python train.py --num_hidden_layers=11 --hidden_size=96 --num_attention_heads=3 --num_key_value_heads=3 --head_dim=32 --intermediate_size=320 --vocab_size=5659 --hidden_act="geglu" --norm="rmsnorm" --norm_place="pre" --norm_eps=1e-06 --positions="rope" --rope_theta=10000.0 --rope_fraction=1.0 --qk_norm=true --attn_scale=0.337 --bias="all" --tie_word_embeddings=true --parallel_block=false --extras=["local attention windows", "gated attention", "LayerScale", "capped logits"] --init="normal" --init_std_qkv=0.0648 --init_std_o=0.0 --init_std_up=0.0648 --init_std_down=0.0 --optimizer="muon_variant" --learning_rate=0.0038 --lr_mult_down=0.7 --beta1=0.95 --lr_head=0.0119 --warmup_steps=0 --schedule="wsd" --decay_fraction=1.0 --decay_shape="linear" --final_lr_fraction=0.0 --batch_tokens=[8192, 16384, 24576] --max_seq_len=512 --doc_mask=true --train_tokens=90190000 --max_steps=6174 --dataset="wikipedia_en"
Each number is 128 + 24 x the weight over its row's rms, rounded and kept within 0 to 255. Layers, rows and columns count from 0. Numbers have three digits each. The size before them is the row's rms in percent of the matrix's.

# layer 6 MLP gate, 320x96, rms 0.248, rows 0-281, columns 48-95
101:129123143105131104132105095108116153080118146107116148165158158168083146108111119101104123148111150138126104112106141142145180149112132106173162
097:128121157110099146122145145129097127151131084127126147089133141147152154171158116095162123130127150132144109126099132097086120107161126158178077
098:090126134149113137118121156132122180120142118154158123100123119099104092144148192079130161150147172153148145128133104092107134137172149108151149
099:125134092129138139155102141077119187118107108129135151111112162120117106141164156115133073134133148143138139128113133161117073095073152172095099
099:102127145164129130161124134095139102099150155130119120117145122110101124117133160122157114130160104164136156115122125151142115168154147135140139
095:088123161112098178117146087156121145133135157126096116198100109134141175094144119108086116130136151138119138132121094120140118126104116119125107
095:117130087088138111130153108118163130119143131132120114095115193130149124115138108152145147122176147156147119107119119120118189099090120131102124
106:138114123117123116139112109135107145144111155079154145137127110125114181131129119149109144126164138121115091128120141091123111111127097117133151
103:159103106111137130144146120125141118124140152136150155145132149114116138128125128112182129142146149127107084136157140120117116153147124139159121
099:157158138140112137119108115131104139154168097165151130148134137120143192095126094140148143113130128157095135162124116161171153153107105161124113
103:163107096101135117148112062138172158136131109163112114116111159125112114131130105154108134108129135113149155138118147162143130156146164143123160
101:151087111139111106128124119152133146146139144152118147166133120168138191094119144165081122104139076129139128137147166108057168145091116125086098
105:124123155172139153161150160151127096118128126094137140114107120141096157105116101156136179137132145140105122164155138127126076096133153168139126
093:094153136132162123150119158097111112162151141115091167102147152118100121124103168161148129133169125109138135157119167150113121132156153094113116
109:108177141142089123109146120123120109134132132140121136124143140140135068110149082135122156119116144135146107152138093110136130140149174113063104
110:075106184110127124116107142132143148121149145165112095098142134154099112144126129124129103137116116113148129150068112126145159130133156143163175
094:130115107102129102135104113136135136150111176114103133119103102090081156152116132113117155095158129127197140149137128134089109173092081128112121
101:116133144102099119138136143176093119113102106143118119110087118150103108157166095104137110166133134163122127101163111121122102120125167145125114
099:115084126146130131118106161156130186080115080180122130128111118132119155132123115126126173127119120172139095074116134103133148156111164126147100
101:139102127107121098123169142130107086116120085152113168146142131138142156132140122065117139124138116146113075134134131154123152117114111165089104
099:134121129138141137130112119129125149108137113151100129138141145119164203117143129154170100138168136142134155111168124119133154157148135096164097
105:114150148105141120102126165126102159159099089120093127097133179175083135096101155136154122130135186128148121101113103090147152140132115103144099
101:164129106140135172144140144125093139162109093126109125121158115182115070156119121116121188153165132152128143110179149131144153090133134132124140
104:145102113102127172125116132096133156134178140114116118065144104128155166135113146112129152135136144153118100154138126125173128140159128106087100
103:121079139176096133119128073127131121147087183107134099122129138129161120108118081086181116107160123129155151123105094168125133149155168157149146
100:155123106092122095107109145118129121109136112133132107067132131155150167121125142137101092107149122141087150189119120144192124081096144151120092
089:173152138089128162139099118147156144139130088125169122112114138135106168079129137126159136123158131122127159115119103130061144106153135147182124
107:113131131090120139133135126126115122122126144146137159111182087133150174132105150115114129104118081141120146172126132133134091145118149139106088
099:164132128166154093115105104133118165131133135124084104078158140152121121130168131128133089164151119111132132102106145128128159104094114073121141
098:170113112184113141158102098154156118108129093131158120142179109148155089120128087165104078116192115124120104152125116145140143111139147106111112
108:151139136106107125123147146128123071131101056167135129145122118164105111159119173137088115140149120126126153113104120146173111153159110133114131
107:145149103162105099155105116147168093169124165146143110146134108151182053129127118119142133121140161135138130128128146103105066119153088090103136
099:123104076140099173114146133119121089129150094136110144130116127113121088116128091118178126118142160147100130108114156141143088150153133107097172
104:123123143091152149142108116132147163124117156147148095113103134139097122160158138119131157170125128107120093128119104196097123165154140139107162
100:116101161138179120140114128133110146168105138095192101132124132129079090120113127134121144142145184134129084163100129164160162099133108106145173
101:136138160124117118118096121101112122130126120159112154113094110169103158139082126174144062156144132147146084123083091116120126134112087154100133
097:155128139190120104143143089157093146106076109127143120090124123118126105163131106102099147130139150156143125138144139137136122149150132127131130
098:169115085114124102141129112095145175130133132168167127091134152113128147138155147113102183124131129169126082141126111091122148137155154112135124
105:103113144150102146125113131099115129129165139124092153075128161127150112100149175142154146109123107151164080115141156135128129140150146108164133
097:144109147144136121085126104130125129103148106133115154143141132135124105161125095139150117133127149087096127110152120162142140135176086072112135
106:139141120141130200070116134130073130078132110124108092122123146140127167113116130145116129142176129151138106137116170170108118090094107150094116
095:110137135122115134138107084141117152099135148132118121116132155099113134181167111136128165087137143135140138128118134106104056127141092110146135
104:129129169090124159135136122130144140112084087118111114106120158138137125153128115078151129113101139151099138156172139140148083114143148121087148
102:161131200143150101145115134188126171165138109158118144073111113137095141151154148152100170120157155132117114145137123141128126116158090077162151
087:124117152147152135104163090093146115108149095130145175150133124163129112104114118126145136138131093111152134116156114139142119165111115108158145
090:102178150192149148128150137138112154143144140119109151142161140128136090107148133121093126117085121136138140160110086137105123121143137142112126
100:106116109105133183147143162134125148136142078134136103102129052104128123134139124133161120118132104119115126090145126140133118112146165097118081
094:076140075101121113102142145093114176121139131130145158132109107125142176120126125140114147132165130115099143142123107132167172111130131113155178
093:144102102129115131139112150101153150106128148098116098115147087138101131079142126111132120086130183136145104140101111120110114133109139194113099
094:088084139137160098115152136152125155149140084137103104098145096142135131146165138156089110140136132104167170120111128180127123108137141136105123
103:136091135132121169166097113123145129131120100134117151118171150122115121135102115118120112070128133131123117132147101151082142138139132130140101
097:088145096100127126137107160131144158109156134133058129145077086133128155145121113140105158099154118095151091135120120108140139141157150156112115
100:115138129146105120112114106117153106120082101112108133109144130126086112155168107142151126101174120101140137147134132094137118110135156079148128
103:110115147156107139123120092123099154119116134116124105136112140116146143108137121142178104152128122148140081143174111120148101148111135106153145
103:113141125114122140113131084127101127146116125150138124136132117152105078132128066121142097136158161129125160137141110121097075120114130143105154
101:104103161138114126169150159169155107138132122110156117114133143149147111108170165095149120108154153117129122174131125138124149103131063131112067
102:136117133130140072150118164135105120136107119132153116112123098123113129145150091128125163141117141131139099146155104128145153092141132130129133
100:162128102113091107108094071140120123088165089143116079102133148115142131116116088114106128144151147106114125142116144122140121092142146112150134
094:140143122149184127132125130096110135160129125122101086134089115097146150161152159142150127108127096095148177172115140115161112175153098159097111
101:128181116123132157145094091115141101105135097154136068070120105133112110152142131127146106161189142163121127095117153079117125144124107147111138
100:135133162127112148064118154096121138157157123128136156146088122152131146102105145104131154139088141096117110166128123128174138114160137152093136
095:102114125126155100120151178111132159124116101098142141107096113135111118147151132139149090176118163143119125146112146179106121121124143104115114
086:129145121122114124180108106137144133120144138123113082108119147139127119121101133112133141154179127093099145164106105096137087145096160175109119
102:114116161173139126168151120147091131126146142143121184119112104109080133139139119145116110124147142103120150126093148154133126127128130147126155
108:133105141110100109120071119115092149080100156132147131112097133136082145125116115179094104139125108137135128143124128156104140141127115110126123
105:170151155107130083152142108117114089121116123074156145164135118123154165132144109113154106139114165160111094137168140093123122107075109100153139
105:110124129146122095154107137136132147130144132184121115115138104173149104137103111143110163128167124133134133205131125129159169152130117111109157
098:126185102092104095125152105102143155114125116123155139134130079124131147163125146127164080172175127159129150123122108121097123136143131164138118
099:097119110086125148164109084113164153185134124105116156140130098166157138127099115123091139104144130140115138136165125140078075127134156111163104
067:139145139127117135161149168116115121152120190128123114147168144108121105138144130141141099163112104104143110107154120119130142150168145144114179
094:114118128164155148150175096153113131127130120157114148109159136142123124150146147146124177166106134134138118169095170126168110130132113101137185
089:123122153128125178120146126112148114112158087132153101112122107133139171133134097083143167129144117120133153147098096120120116131115114156164152
098:117110148138154088162134143131105107135137150139130155146155132159096119120158106115084140130120100179109174172137109164160105148140115124168132
095:103127118133102178131151103085124139077075164159112117105144128110148096115130161176102142163112152087148135154097173109146100120120146128133153
101:131165103080114111144110099149125156141112111152122131105110113145136173132116134116151115137140163096129111127101134097133122184127118117142119
100:115127124140100113093159134117115100089152120141152123140127096112142129108067133139165137145129142133151129128152128127097124159099086129110115
109:143094142093134140097134156153131054123100096125129126130136142129114121068140097145146144132133138129123119090164148167114152142118135134090151
099:140143128101119094168095108120177151096128120115133146119157092099148111171124144112097149119133159093103142134127111176141126125136159131121073
102:144116115134115132142149094129109108086142172169130117121083091137183134134130130086115084115137122124128101109128102098096100146185142101119111
098:097124169102113148093092103126135121125086131131121099138133102134149110143149123170136142048174088108142088160145115125133089131138150099150121
107:167071143128133149111111102135170136130132121111162132136168120141159134103090122126111086099139138155079121184124160133148133128138088142146124
096:135114116146118167124121123156141123088108144092106127109142129076176115118134118154162109134145183086109101083140108145110116168136163137109122
098:127110116148112146173100143136102142130120147124130124144111078115144115099127114139105152124143104124117143116086113165117136157099134102084105
092:116097121139148079149142071137135113068132081124118128131071145195121124112115126103121078118140122197145182107094127150101114137132154121090146
096:113125140109121154110113179142152145128095118112089162123097147133120111154136134151125146148118128165129116067158175108122117122157153120123128
096:108136119162131134129145105114126120106114152138124091118131129173098148136147136119170145112152136132086121084153137139141113090168174123166112
099:091093183110127107142112157118093109146147109121148132135143149122173085183091123129125164094118158150116129134100121142117097140143170122106120
107:109087119142158111087087122152110111081120106151150099104107097100078128140110164104116117148134170114165136148120123143142214095117133131081115
100:151125126149159154121124112161140150125110128132124117101109103139115138146118136127133139109108128134094142084169133149135143091121129101161110
108:124145125102115151147107119114141118109126128180154147133105128124109154139109126144133171134124194164114097118149109114107114136117169084114159
094:116133096123172149144134137108102115146122143139090109089100134128113147142146152140127124109141133140129094101167145183125145113153144103142048
096:130095107164119105134117105148154159129142111150129154111104105139165144193155137146130129106123167137113162101107131134124112115128105101114067
093:152120133156136155153147114111113153115135142116155106122116114096130112129155161128121134105121085142155159131151104153116115149141148089134076
100:133100147100102091168085121107127107155129101141104106124149126137131167134137138156109110109129136107160089111147118144139163157115134136126132
104:161162136154102132155184134091172123130128155101156123124129099149137119172198099091130088094109105144137167134133146145157111098122143139106124
104:090123113123130170129112123113113098141159095111162146132106131152108130145158150155117147128140147106132153160121139099162138089126136099135135
104:128119101137130104161122120125130137176142161145162149113172144162099188153152107164065146117119160137149145146165139151120128183125136121133133
103:103165131119136113125157147119142086082119163151134142055121142101156120103118131110153140154098106150117143121121087125133154162141121097133118
105:116106114135090129106141079124146131102129136148143096099120118140130138092113097113106132159081140128134140140168124138118135126135162116082131
091:090087127116158094083097133083153121097102103129127132151150161195132151106133115112115129132116079131089144155099138164139139106099135114116140
101:128107118076131146094157136150127129137150061114129107129114154139112173184076128133116162150149139144141162103115169092103122132160083112118130
096:154167141139128159099136185107127151140090130139140119095123125175139130095096135106128139168141120126113115186149111175161166156139120156139132
097:108119091135125123094121139135114141140133116146114155116107170138114154183129103138127138083133137105088113135135141101161135146115092144117120
097:128108162108106092136137116136157130100127149159206152134147123112131129144096141147108119098092089131092095143137102162132166107123121124172159
101:120123090160131120128130128160076172106119143110151118124139137164104125127152123132144133172118117139133194139136103142128088128130113137149126
099:167144163113112134202156137172140135143111126134089129127126113139116173162140138093136081125123148131111132123150105116130110130154162162070114
104:078084155139140108152106147115108087098099155137117123146130150145134152110087132152162137124128122118177161133139087110148118160122121098142127
093:094109085113144152107126144122165150121105063140142124154152120153127126159111105182149163133119142084128128105093157123115107119177162155130149
097:114097096116129134098130144134150125143101150171092169134126115140150123160134120137166131092112127127125117156154127139147096138099141123114118
094:076104105147089090142093132113155129084123134146150107105133118134123132090108117137102109119160101096132159134149123111074155159151085186074152
100:151148131128130117077128101131112156089123149117087137082098130105090103128135170107128119144152176128110119123138117126178156100165127119168169
100:099082137141117119095089133158152119131105170180112121166113140169102103117151098117158132121075109126115104141130096138127079136137113142070134
105:130126125102153159112137117132120107139142132130131113067106163146106177141112120113112123122149105106140073135070153136124122104142096105076120
099:151115137200119159128154144134172083111154123130087109113100179152101118126119145119132146142119143116121174149126084128147118132140127093178151
098:132133102122100141106140152128156099125112141125143112165114129135130189101106137114162099147140145136122162122179128101117138108153088101119129
096:112120123136095114123118111150129145116120111127142102080137088142137168138125104137124086113159168133093114160125130094185104132107114116108130
095:078142109171100100108149079120122155115153141116103116111174131151132126117096132105138094140117096136138142110113096098130101169144118129161149
105:128107167095117152116108152084168098139126125149106108111129179129106155094149165138134172152140136138115134143084123136114142098163103113092162
102:137146143098095150133108088090180163149150121147158120153136131137125113121169106141140135111134116121137162101097105084111092152130115185098147
103:125168118109116171097125152135132080142118141116109102121140131103087154124075157126100120098094125123105136137098085152145129153091140121124136
098:101153132115130139144099140163095107159097117178171113125153129122083125110110143145090159142136155136125168143111133119116148104117158088138126
103:130140118093138122095104084132107127099137090129130147106115160110126120156094114110121142132108171128113124188115119159145139132138120172120143
103:158123118108108095158124127096137155128115146103134123118099190126122126164155125095133173130143105122112073143129184143128087115157176089114140
100:133067153078141127120109117159117135132107091121092103131133176148137123104140103142196142125128171133150144112139124141155158134132143134095154
097:146155140146081133146153124132179140149136172161127120127155150133156133092122126153153129075077125094087132156126107129138133120127149130135129
095:145106161133162148115092114134103182097151105126129140109133156119142083148158137110095088130127121166140101116148095178129133159126122118152118
099:131132099126118155125108128156128142134085128156125076128139102142100099098169099125129091150134178091141133164114124153091134160136148160131140
093:145110104144124096120133122138104138179101209105124148132090145153128126162158138131133137121132135113167156122116154121126132169196113121106097
106:136164087131106173141121143142149148147115113147132101106125106116133152150115130156137139107137138151114158113097116069133127153136125139164136
097:123104101128130177135090134147138175133134150147115118121170164170132128177151127162128132088147105104162143101106152111158173172153143102150144
103:155100115142119091093156157153130138107115142094098121129130078202115114142100130136120139072115136126133097086145138132129146169112132075129113
103:171100110174133162149138063148089094170111122119108141116134077162093124110155124166119109152144144139128134117086097115149120116142102121168133
114:163207128123109074119167171103137111122160099131158151126125142117124122141138140131166109086154117117096158135132157123102121133150116121107131
103:161114122125184165170125153122134130121132120101149144100107120129126155135125147159140142173152121136105105110156131181116095107182097147099150
093:132139116137097127101146132088142126117123125112124129101110054167116121102121146120124118149131136112163124100107171130104125116120165157141131
091:130139101161159121173149132085111157106077099116113079164154093127130114165115146158128113113152148145128106136152125102138143135125152139133114
104:101140159132142135139094078133139080106163113127137140127082129093106120085162132118138143148118123164137154085088114161129127130139111088137116
104:143105080146116141073127126111116146126113144154119121173109124186108123159090134095113087140121132101114138104108138122092113122135149098127114
094:145131123119115081142119136114087167132101116140136147133090106130097149133123112124141164115145150140089067152126169124087097122161161140135129
101:120113169140121123095164130133126130111150117157138134130103099122141129131087131141115166093184164145155152099090175100092125121168150133123140
108:145173091127110203108089169120102154153120100125087107114124122156116182136114118182131132107180186107147116144140111118136134097119117103152102
093:129105151129070128118110125102118167125106092141147150118153150103130129138144137156132107144159154102093082137126129143122140125165106128130145
097:168125176140092142106146116113142109130107141138115079147122145121123108144151141078134106132130106156144184105104120145071151122149119106088118
099:104125101162116125118168148155093066089170137110100114095154159111137140122139077118123163117106132138148074142108110131126119123149091126148153
106:110110126159113106108123126168118129186135113091161121119162094149143121109095119096170115123108119134117161129094133144158123108168093125096146
097:153108130144105093162135100098154124110114142153165137083180134148116138125106108115117154114207130118117109106148150127112163183148116134152155
096:165094147121110168159144095129079125105094126122184099132100105152118132127124106118146153120114156161118143120093133101154165135125109129094077
102:122109131169105140086126133145126122114152126117135126117184148108153117099118136114151141128157152134114120165091191136091100113169058116112130
108:090093134130156141122097158118082103144149129140126137150145079151114128129166115116149089126124152088125152123118096120155161125136115124105088
098:103119083143123148102143072153092163125105105125141108134106153137132128105154116154145115105150142134137143129112135128104170119110108124142137
101:116097157155078121116118101120117119125072128145137159109112144170128153116108140130119167139155147150109157173081094145157180120143139133119128
101:132135088106128094133136145084192118112146147133148118122144104145135136136097129105142137123130112112097086125121125158076125133119130113133105
095:165127145138140115118120146149145160102108080135161167156125141127150160162141128100150138167152171120168144147163153103111141135120177144141129
111:149153133117094136162133123156131106117141114125162115103119096127118109115146141115164133152155132130140109137130100116124123118155115108129052
103:143158135144109083150140089095155170123103163111065129162134143158132137110137167149112153125131095142097141149162137141108155137151095125084132
104:143130117138113109124174155149132125138125099095096118133156131125103131114148128164088173126150108131107117143119133078126141148138151113095113
108:156112135110107084176136104133132125124090119143128096131138127106089119104129141107089163072142131117185140147111124131119096161166074093102140
109:124141125110106164134120089133125137093130161096138154088108155155123154128140135077103170136108139133120102090099115131118161146147110152120100
106:112155122121097137100104134122085117129152135094113161141145114133161105133148117148096112118126099110106101081113109136100167130144140126108080
095:138118161155108170156092091120142143107136158117126139116165128123119200146110141111147166116156113144131136135131138129089148111110137127126086
106:131160147127125105152078142113146110124122135121137113131139114149157049100176206112135100133122166120091136148097115143152110141130093090121134
097:092111125160135141179125098127105134111095157077110100120123121111150105129117143154124184094130140124121126130120136176125179121130097110136169
086:081150099157125109125158113167159101099129152152091162131138134131127123131133111136137110157167105148105163101092123111131158109142118166081094
103:086129170151138158137116151124144130120120105173140093103153098127136124102122163120103119108071059151110129140100098126100103137129158100132127
099:102113114089136138153112108124104120128117095111154120111100122150128124148112095160153124105151125129120143100183158136142125120094125110122112
096:138161136104159109133148141143078143107115137076129094161112137152108182144161094126121102145116146115121101113137139136173129114113107104114109
096:126111170156111158131162162166095143120144118110151116167121120125104103103122081147142087102130162137125147122092119118159132116138139157112128
107:187138099114105153124125134140125120110123115087122122091085164156150140112135109164113104092154097136096130144128177139156152155146165118135107
103:091142117140079171134118181123127121165146107137141136138178174145161131090164148118124123155103184133112146132124119140155118147162134121118143
096:113117144150134094135124148166141084148131142082109106133133125139147114100104127129151139106132142124156172095138128121108134197145099121132075
104:134125124124082152137120172112123131138118142157097141116183125125127117154108158173111142166152160106127129072153182097117129146113104129125137
106:114108114145136093131170148149135112128154150125106100065158167114156098087105173100138157147142149149100125133065154117155116137141131165144083
103:129121135126133139114080083144125144153120099079124155098137167106167097147159148130115186123106134114124124148141171159133151135128147103117141
108:132143112160093128133142138148152111092115144116084114169128130086145087101150121121142126102093137122118160142128087130073109158149118138126155
104:091141112109089134097155140140128140067122140111089095146106145149138138072153112161168095129110106135096109101136106124119157126163125138126135
099:139129140145099132112127102141144177114100110153136118149125086167160119131153123103119124115094121123126158098134122114131127189135113133181124
100:112113121178114111140157140159107142121109132137158132167102110122127092159132134125081119151150156132110078158157137140096094123105114109094139
098:093110097133125092082147108096103116150141106160101124081152103115139084123135175086148090111121146121150140163110113141150123136101111110109115
097:086175127155094132104144155148123153132090112118089134153127132119124122120074098129153109126117146171119151161094112129114141127103104168117095
106:122138134099145096091141109156123082136141141108103154068144135139135114117137139168135181153129102139095165185110150130114120156120138121129160
092:142166129088104140132151138124117128145130147109143142129176119128158115084120066148137074131148112098123151170098157194111145133132101160149152
099:108138148109114140091128103122116088104107136157137107092139151133083152135125121175154123062129072112133153102107154118094122112129133085103121
102:157104122121128155123074107099156106131111169151130109106107183140109140164145128142170123115154128150130134124137169111122171112101133131150140
105:141090100120111127132081121154145159126081126156146118115179114134141137106157092126112143119148114130131086130133145136118121129126128111135118
098:147144130132110124153115110121138125127102141136138190142107135166127167117114124158110127135131100131105094089156145146088112116111115121115113
103:150148126121120118095107126158115118093148096135085149123113146146114168132124118131122111085116116126116077102121111110116140105123158103170077
096:153125145125102143123104104137101172145114140188162130136150133148148131125128119106192086104141164106119110159117134131113121156131101120117099
095:135146157114107137106115171140134102123143103101135150128102174115141116125100160152154134115123129122124151131148149073137103130132123146129105
094:144117132116100112098132097130102087120154076138146158114116124128117108144141126076158132119112110111120145121147094122176094133130116104114108
102:135186144133129128088109102130158124182101096153144138127146170124104137129150195108147142143178106120106060155141177133138146136117085139133129
092:133173102163126157109162141140112118106143125127161144132124110133105165126097136117125161092150141110070144143152166119125139126121101123091124
089:140144113128146160156139104096112135126128132110124114105126121130082135106090126155105178102197115160124133161167112126170162138103140131127113
100:114131110153106083160108149126115114126115174124113140092095159125122107122123130158132121124112161096107126147097102139131162099095127144092096
099:138085131101125144140102131122151107147128114151125101158142147145108115157173117133116153154156130101104082169130118144143103146139110160150118
098:126121155145112138117108167073105140136172117136162158126148123127118104121109137115133118160167182114129100139110127142140128138116084194115167
089:119056128163103138147146131158106168122123122109170132153169133131160128094108087144151109098171116167129119124110146134098103123162093074109115
105:089151169135136072157138126106100108145116122125119127162138080129119134132115135140143106127123113132120110169136166155136137154135114134144087
096:177143125116132124131142096098117098094171134078128131109177118124150177152132144115131148141104095166146117172085079115099131118109177096114160
095:128132110073120146146134094143073151155113121117135122096165156134147136150133119119174116114165125174123136099130145162116125152131159160137152
109:115113140159096110106161085107128134157108100138115136140123109134117114136111150112186140119147121117139121142097088121056095172114171108157106
105:113126146143133152145115128158091155105139150161111141124164123131123167142106116173103145146143146130141105107154149154133141134126092119124154
092:144121064125101147137161162103142101105136113136141085115140105104149128114115114154126136146169105163163114155142117167130136091139142126124095
105:159174095104082133129131090109156150128120162090124113139135133123162103119148155127134152122179129109119137141147125143144178145089124090117113
092:082104095102122167125164111151116071127134082138124147102145124119106137135157106120120128147088127119125113113151115154141103164101143096120117
099:093079148140129091146106103169169176176126133132128131132137063157136134118169145122101150132177133140100101137129137136164134118125112092108113
100:118121108137158106160138099130133144113157098165106101111068140152108115131085141131097177085163127143116165094136105108095098133164142103117140
103:131153072123122138120074095151113111112127107084119104122115142127120109156132136115151140117115122139145164141165138104097111140130100126121140
102:098133091102137164147105109129101124157140102138142127104141127116132092118126111123117142119110097120088088093126142137119094160120120079144160
098:130119123082111133137109161162125129126132189076091135130151108155190128133149122140114119126099148114145103090106133149114133098154115120101124
091:157141145115138132133105113123098157108138111122080102120117133147128110113138103097146148133168118110138122122122150105154131113132122091144129
104:100105142113138140155139127115109118100123147126134117144135143122110150141107129129123105126126140129139110146117108132127123125157107119109159
102:144100177156130137110148123190133154142141123126116148131134165108117117117147130126099166154105144121088128133103148168133122125120165092156158
102:090152132143110116131123138120094161163153145119114136156126064147137110139115119125111129104139101113110095129107100143129077093165090163124125
094:120110153139109149114130140089103123146149131065159155147127135136152117163120097110144136136127112130148098151121099096091131119155157112122139
097:126142191150119124123137154111117138117143107182126113121113105124111131084143122112120138099135172148151070130115123143147105142098147168163153
100:125143108134132097090111127165123113103097167111123126113091130150107170065131132091124164143141147136188145131151131125154118113137121127145136
100:100128151136138153112099131174088156114085134074128097085135131138143112108159138114151092087124155138134136132130111132140129110151156135144179
096:139106155118134140059135144113092124126151093133111117120094102184076119081139121124116094115119115148133123139195142113116153131087140157142135
091:156121100134101162085113144134139135129151122159096110148118137135101113171170114131184132150134102144135109129150105119078165122131123130083070
099:142101107092125081151149163152144114152116114151096132119155115131141133137135153097108118102084121118124126111143139111134135121122102079146123
108:086138100133123113116123120081139088149159146123120090095103101131172136137105123086144107079156108115163106168111150145165093156151139117119114
095:111116141139121107180134131099121139131074099119077110141138137151149080109167153093122138146130153148138099138155164149114132128086145113130151
104:149108122124109126121165134148119134131130126125116150135175130150128208105126156132155071146153159157150085143159131129149138109170143135118167
102:094128142115133162103142110151138092164122131122069140091114129111152127167102095117140105141146128171148128073126125148107129131114137138141146
098:127143097113155163133086101106121094124152162142116184125140126133147177114109156104111134177083113154111151135110150175151132177161110126119130
100:140171152137152120106167128106156155137163109110108091073111135136118141090150154140107141116125112105136120124109130166159130163137108126140148
095:130194126120125152112134122131108090111122111114124136089121091162114136133128089153133103110041114148167147127100109110114173083110131114122134
104:097116106113152097138140183103141135169158110188172129126134134110121124124115155152142127122118119090100156131120152168147151182108128148142104
101:101119131099133112200081105117112104147112144180102122100105082177125132170108143124106142118116154143153128121147174146148092149116116136152125
102:090111120158127127122103090141146074152130120107097134137089137164124155132193137132122147058141148131137121125102159121116138145134122115163153
098:119160167159108106179171145106080069117161126157156093084100163103131146115123106104135135134132124097085116125122123135118112125178156134117103
106:137125172132121063175120138119172139123144099133123109117115164099111090148135120146116143116132187108163135133149126100082117176145098159158130
105:162125132126119098137132153087128168096154083129122157097104137145146100106138133099110153115156100146150104147110106139112148136155113100084159
107:122135130124127091106106152101139158140112151117155118078085152107162157142081165152181160143113080139134119078091167134115126127102121131108130
089:109136171154076137145152090135162136110138124107136152148144129111122140119109129099122123178112117133131120123130142122130071143140108093120131
105:132134130122096118149144086147102108153150127131158123132135177132086145157110108103134123177157183164118082155110134158151140116119145117137138
104:098103132088127147109118151135128122130164143141097113145092124085108153122154150163137097091181127140160094138139121116157136149165132157073131
101:122121122146134109148155106158133096074109147092110078092132098150110110123163127115111107149135128120123144141150075116092109160093122123126126
100:081114110097124142118130117172130130133112101149112065123107112155147125146140107146139141092146116123138102084150115123156109126129150097128144
095:135130097070097110092142114092137150149139142124124163126073168190071127166121146088177106142115102089098115110107157117120139146092139138123119
095:100146116102133130098160127129124131099092118131135079123127158122109100139166133109086118079131103169138121163094128141160086113136158106132142
104:132098107153135113118103076135083144138115130139139104148120102128119109164138121113122112086102117110148110119127118153180108106147116096109148
111:145159131099118142129098143136137118138120115136125092116095109128110095110085190089107136130135136161102119126139112133050099148091111137117143
091:149152117152143066112104091180172108118109090122107119148099126183100108101169128138105128109147116139129156129116161144156150150121131112134088
095:129134154114132132152134169149167124079125166121153148151154118169101098122089141155175137170129147123122134114124170142107134116106076125149120
092:074153116111136135153109097106131162168106109157072160139106101142165097149115123131116153132097121097139097077135120129136127138126116109124078
097:140136160160143073125136127124112142124123130127135106137083137125158124166174130120110111104162094163141133118121123154146133119111168029153151
097:144150146090127124115131073160131131151134105130138115123095085125113145116150158153117112166172158106138089155102157094116088124148117076121142
102:126144163100152126108127128140119159119101105123062121135180123116148138135100157084169163150109109100137142149179098131120128115106113132136124
108:142117139121093121115089111140142159125146155107165112192117144150126154140160160145118127144092149129099130140147095129111142145147108176109144
105:102131149066133101149112087130113120140138156174103100124132134132136112094141127118107153163085115124140135140128094101142142158127149099145084
106:107116120133140156076112123113110137119125166126101108136122180133134159070153094167099133135093126149135105089144125116106127191106135110085151
096:102160072139123117149093163125115124100129147121102091136150111127163153076088165157139144132134141098156130123110105118125106131120169140111149
103:143131139128110106162116147174099097079105121105140126163182089170125100123098116162131126130141104131139127125126102109113087123105109132185149
104:079085166135129157123089092126117114122132124131146089138089105154090089159109145131105113163113157133133134142129157152109122100121171121143098
101:132135134138130145136094124144144129106149121147171103143106128171163105145176152141095155120147104136098127086192126129094138150113138142147081
097:117149114136127133176127168124153118116118171131117157112114117156161165119105113171107170103118123129143129112132185124138129131114130118133123
099:093099203117100141149120135158119105107109106147141111098119142111147121095123102157147165139088123133129073102115127125120166136106131128151145
101:090134093151122125134168112159107106143108126161132185121137137160126083103146112146126125102147133123119131089120103162067159153108111116110131
105:114141162174147104118079081154116098080126105135141139135136121127160144149126135104158159120185142132145123151144104118154145136153148097115082
101:110110107143128132157154144127125102119111107132128105110131161177100178165102134148098124161127113131108103157097137146128114132097144138107152
102:120148122150143085111163117158128037091084096123140131133116144129143111115108095155139122140107118102071166131117123174154109119119124126118150
097:097123116132141129102162173124113128175127085132121159145120150173154143172128141136139112124139134147112130125106123163171113094115126111082125
101:106173135170123102154151130120098125127134092096102118122146061123132157123116147107121113136108129118148130151104122133140096094139108107096105
102:119105127082121146130168104077124141121142174147141150133156148128148103109128148138144114141169158138154122151068099144129113170150110130109098
098:108110181108138122170085128186139106151119163103139149129113113133137135125144112090105173139122174130140145103156143141151137140162113120113111
096:120145165101130113127123149158130125139126073139166093121132116178175114109109109136120174106076138128133133101136119140096124127106113127183155
104:136145141094145117141170145121079090094115046132150112129147147138121100102154103120106114076137134144114097112163091118111149150140138145117085
107:078163138136137141120118120112100121194133094134103129143132134181125130127099153184161169115139166139135139093109112123159081108117110103145107
103:133145163138112121138144122145149141157120108165140134146120157126135111148149120107100132185075125132117115131108151106063143122114131128132128
096:127120115142099141161109085108128145116141115074126106131138108132148090114109096158108126164155114121131149129122140088118150147115122135157109
093:131143103127132119111176114100137168082132129109130130121134114102114130128099092123115137130164157119101165144142125149115134167147087169128093
100:083151142093119173097105110127122117107127121158145088099153113127128137135149119149087114063152130124123115142167140169087128130144111111131112
104:127065152120093145135125118139107165154126083167121110135177141122097161138117129150093151100110140116123130135133146168092115101155161153117174
114:122153109165100150164131135118132089112104116132154134143112152110129143153120149163166129153143132128140101169127138151135113147138096111167128
102:129090153126131068146134133146109148145117143158146130127164086148121149102130106165115135142154149105134081129157182125094116130104110119124162
106:147108129154132140130151131144112098156105154119116116109153095131113153130094083165143113140161132119059112143146110162134101095133120126081164
101:187070141128137124113116139132145125112177141116152108108156164133126144164117143134118145120143128140118120208101110119128161150137096156181097
094:135115118102158180155123123157132151110105153138085109120098121139130112136105156129187152177147122169148109104157147153135165166114095096142120
096:096149123116120081180139104136136071135132159107151119158129155114128125102157087152115112104108139089111127155146099090120171157148122102117082
096:142139078150098126146121169172158106127128116146127132113137086112114117144139138161106105108170132120145115184188162133116114112112121127131103
101:141118139112119105137110140108122137098096110138103157127113147154097108115098152091130139112129123110114110099137184151091127123122164128098094